Part of a small language model's weights: untied embeddings.
Each number is 128 + 24 x the weight over the matrix's rms, rounded and kept within 0 to 255. Layers, rows and columns count from 0. Numbers have three digits each.

# down: layer 3 MLP down (transposed), 1920x320, rms 0.0807, rows 1841-1860, columns 0-63
# up: layer 3 MLP up, 1920x320, rms 0.142, rows 1842-1861, columns 0-63
down1841:110148145104106151136103136095172032146082100106134112087078119129126172112142102088143139106102093104127145141120081119140109123082112100136141176141161119098106156152147173068128130108156114
up1842:088109087146097140140098142098096141103109123140150113139111139141150134115145104144155132129125143113116116127105154107138085140127122117167132099159085155099163103150147133118112127141141107
down1842:092193174124149123105099151127141108144147079102119147134074144103159112145120112137095136115146140078109147159130122113096185120141125154142101119155159130127165152136105146092111114151134117
up1843:123103113134142102125081109126160138105108145132113145117123124125158143085183148088156099134167145124134138088102063128119129123110135101148119178083151101131159157135157138126141095088096096
down1843:082098152133112141119094092142128162141147098140105109105157093059127083106090114115080153137102148168149045161093134156136125119154140078161139156167138116104160092175097122170140151105099136
up1844:134117122134099102125123165132122093128110154138156095120084132142093160132155113137185114126129155138126108162182129094084154108124130133115130184162129133121138108155089129146127097133126127
down1844:131109120074129154128147144120173152158114158122139111162165132131129106122084122132120151116122122098097096121123122148191133110125125127165122117156134119136136152151142138123111093140070122
up1845:144116142102154157107163165110141113136157126070126124113147139132181136173146117131119158092122134098093162157116095127139118116149140130108143122144133103158127134113121143151124160093172110
down1845:121135145165135150135157146123149123139110130180121113129176142115112142136164133127100105148152130135148130169095123142101106143141135149131132088149118141109162097133126136101163129117126076
up1846:160059119139177170139149119154125106089152115110116127114111143163121135160106084078167118086137144131163145175109122130190145126116160132128150155108106148121136160100133109140147103128128121
down1846:138134143157165146128147146155143128128117149105142149167104150104132135124120150149115137118131162128111092097129146131119131122116176122120104123147152138107123131129120131136151122138111142
up1847:153155112160144127089136146108119145084082144093104152163139117075164142129122113114134134113129132113107128155125122101103131120130131164114093145131122165129127118135105103131143144157142132
down1847:151132085156119096088104153143112128094110163120065117150147139122176121115101105155139125100139086076114100156089135153135158114166168170124120125118114091164121115116082126125129136121145159
up1848:122100142129136115128094118116112106128138138092158141151132188086144075124157121097131124110089130079139085148127134126124152135139124120132157159157140158108182124117144112105120068134142135
down1848:117135108143132115133128154139182126106118120113165094123141126135123124142134148118150147117129144106080169147112103092120123097116141142140126117098160123127159103131133104118125145153077147
up1849:125120121057115092199143128130123130151101127137131124100121128149106138132105102177127167126107146126130138163123159100145141127103093098097152152154163121170186139118148130138121174091186145
down1849:163180096129111138126116130147145116125108104138107158132157133127136129127131141095145119114176175115112148140153126101156130158092169105113106108103146111103125108116191145143147124141111121
up1850:134124124132160164099106112123110118141162145105126089142111132112144065135164131146104100127111126122142097084118148146162088139132097095146102091133100126102117124111161116141091144141138127
down1850:104097101125099106121155104100156115137122128120145181137130156125118128133114127134095141129123151077098176156189141121143133121109156121138142131100165139104146102113131132124117102122109108
up1851:124112146118124157105142113103123135119119150130127124108116111089142090089129112110156134136148090142147185110090137120102138132121127118101125068113115181144111137144114178131144121166112149
down1851:136114109131112103092167107129108126133100144143100128148108127142096119138113122152130102157138123127142097123151114146154107151114157128163119145089154156086079127091126141131119112138094121
up1852:143111118144128115109106097142117152131133114120114102149136180099170116152161123113138122121167121082126085140132139138130116051123089118128143124119104130119148117120174111108130130088122122
down1852:103097128119101100167135148123142111119137141132117153144117174113105143129071078132112124088086117124139154139137114126111148141109131125131121093104122094135111097137149137123126111111108130
up1853:108099104120144157101099174104137145140113189153125120162150103138118137143149119117144158082130142130170117136120109126126131129131107156147068100117147133137149089082177172121092133109140164
down1853:112095097160119164117162125149136147095141141116145148115132103133088103126133118132099055141092130138097144149104154122137128056142151128079142128083123138115120155161119125142123143139085143
up1854:129160122139085131115129103148119143159132137110147110156156148129118198145121135105116156115110159139138128143149113137104132108143107137121133162101161118137148092120104119102118131179085120
down1854:099138146170146116098118130182104107124124136134124137101096127120159075120136139105127110100135126134110095115096105154113146103124162111144121082139131107114134118152138103165137104111140115
up1855:134087102143113098162170137171105083143163075136177092137104102108128146177100074120143112153155118098123097129120129178173104127170101100115147131131122137136105118095108136143137114145163144
down1855:132152126103119139104150090118140142121091131133101140116119139120132150093110116114131133127152101100136160123125102208151133090121123135118123121098100143115134140173131120120130126110134147
up1856:114119124106076163108140124159109122118136159104117101122106140147139096133135074119119171113133121149104150152125125130180133138138126118125143137145094150130090113159164152108142125099122154
down1856:154115124150157111125123130099114134128111133150139102148125154097111189153184151126111132160079158128142163173142086136151110177103102076142092125130138130124159099091149151136126138130113109
up1857:153118063086086134084090094137121156071150102142130133127110114133128172132125132137129127129085136155116144079142114115101110114118153177141131115159140131182089129158089086188152130173130158
down1857:147101057109151095133195134135121169131121116134119111112137117100112122129180137114114130113137122115165131125100136100157157122090149130139111100146155130125111118124143112114151133130115119
up1858:080139140170184172115159168148125140118105133104099114122057119139135137126113121125125099137163107119136125113142144098157098115144105124141128130131147103113158142115138060137112102136093159
down1858:101115166104145162162148139115153091107118109159152131113134121158128144101157130156157115149137126107084172125139102137172150090147162156139135151095132136177151134123137135149091098170142125
up1859:072102131147115164115148126108105104116132101104068114115089111112098111087125129155074158138117149118132122149100140120132172179100126124161175110139114130137151110090087142112124113145146134
down1859:137131092108117085111158137136173125163125105159129149104126158125104126141088155135131139117077118139099133180140067162129099130145116115134150122092094095104162163114103165106131161103130107
up1860:151076132119139103110129165110099089091088147159126093104089131138108124132173129117145108140109143094104127108108165118150135133091114123169124117143125155116142116124105134124132083157138143
down1860:102098139107132112147131121071129130131140130137153137089161090135108126151129180126135114115146171147111192116146123112138142125115109134138087131123096114118155145128140077137134178161119157
up1861:125144100104109106092140132123155170133126155134116095140132144084118090120160140141134135101125166141156132085106114113107122135143160129133106134076097149119111132118138105134102099156122095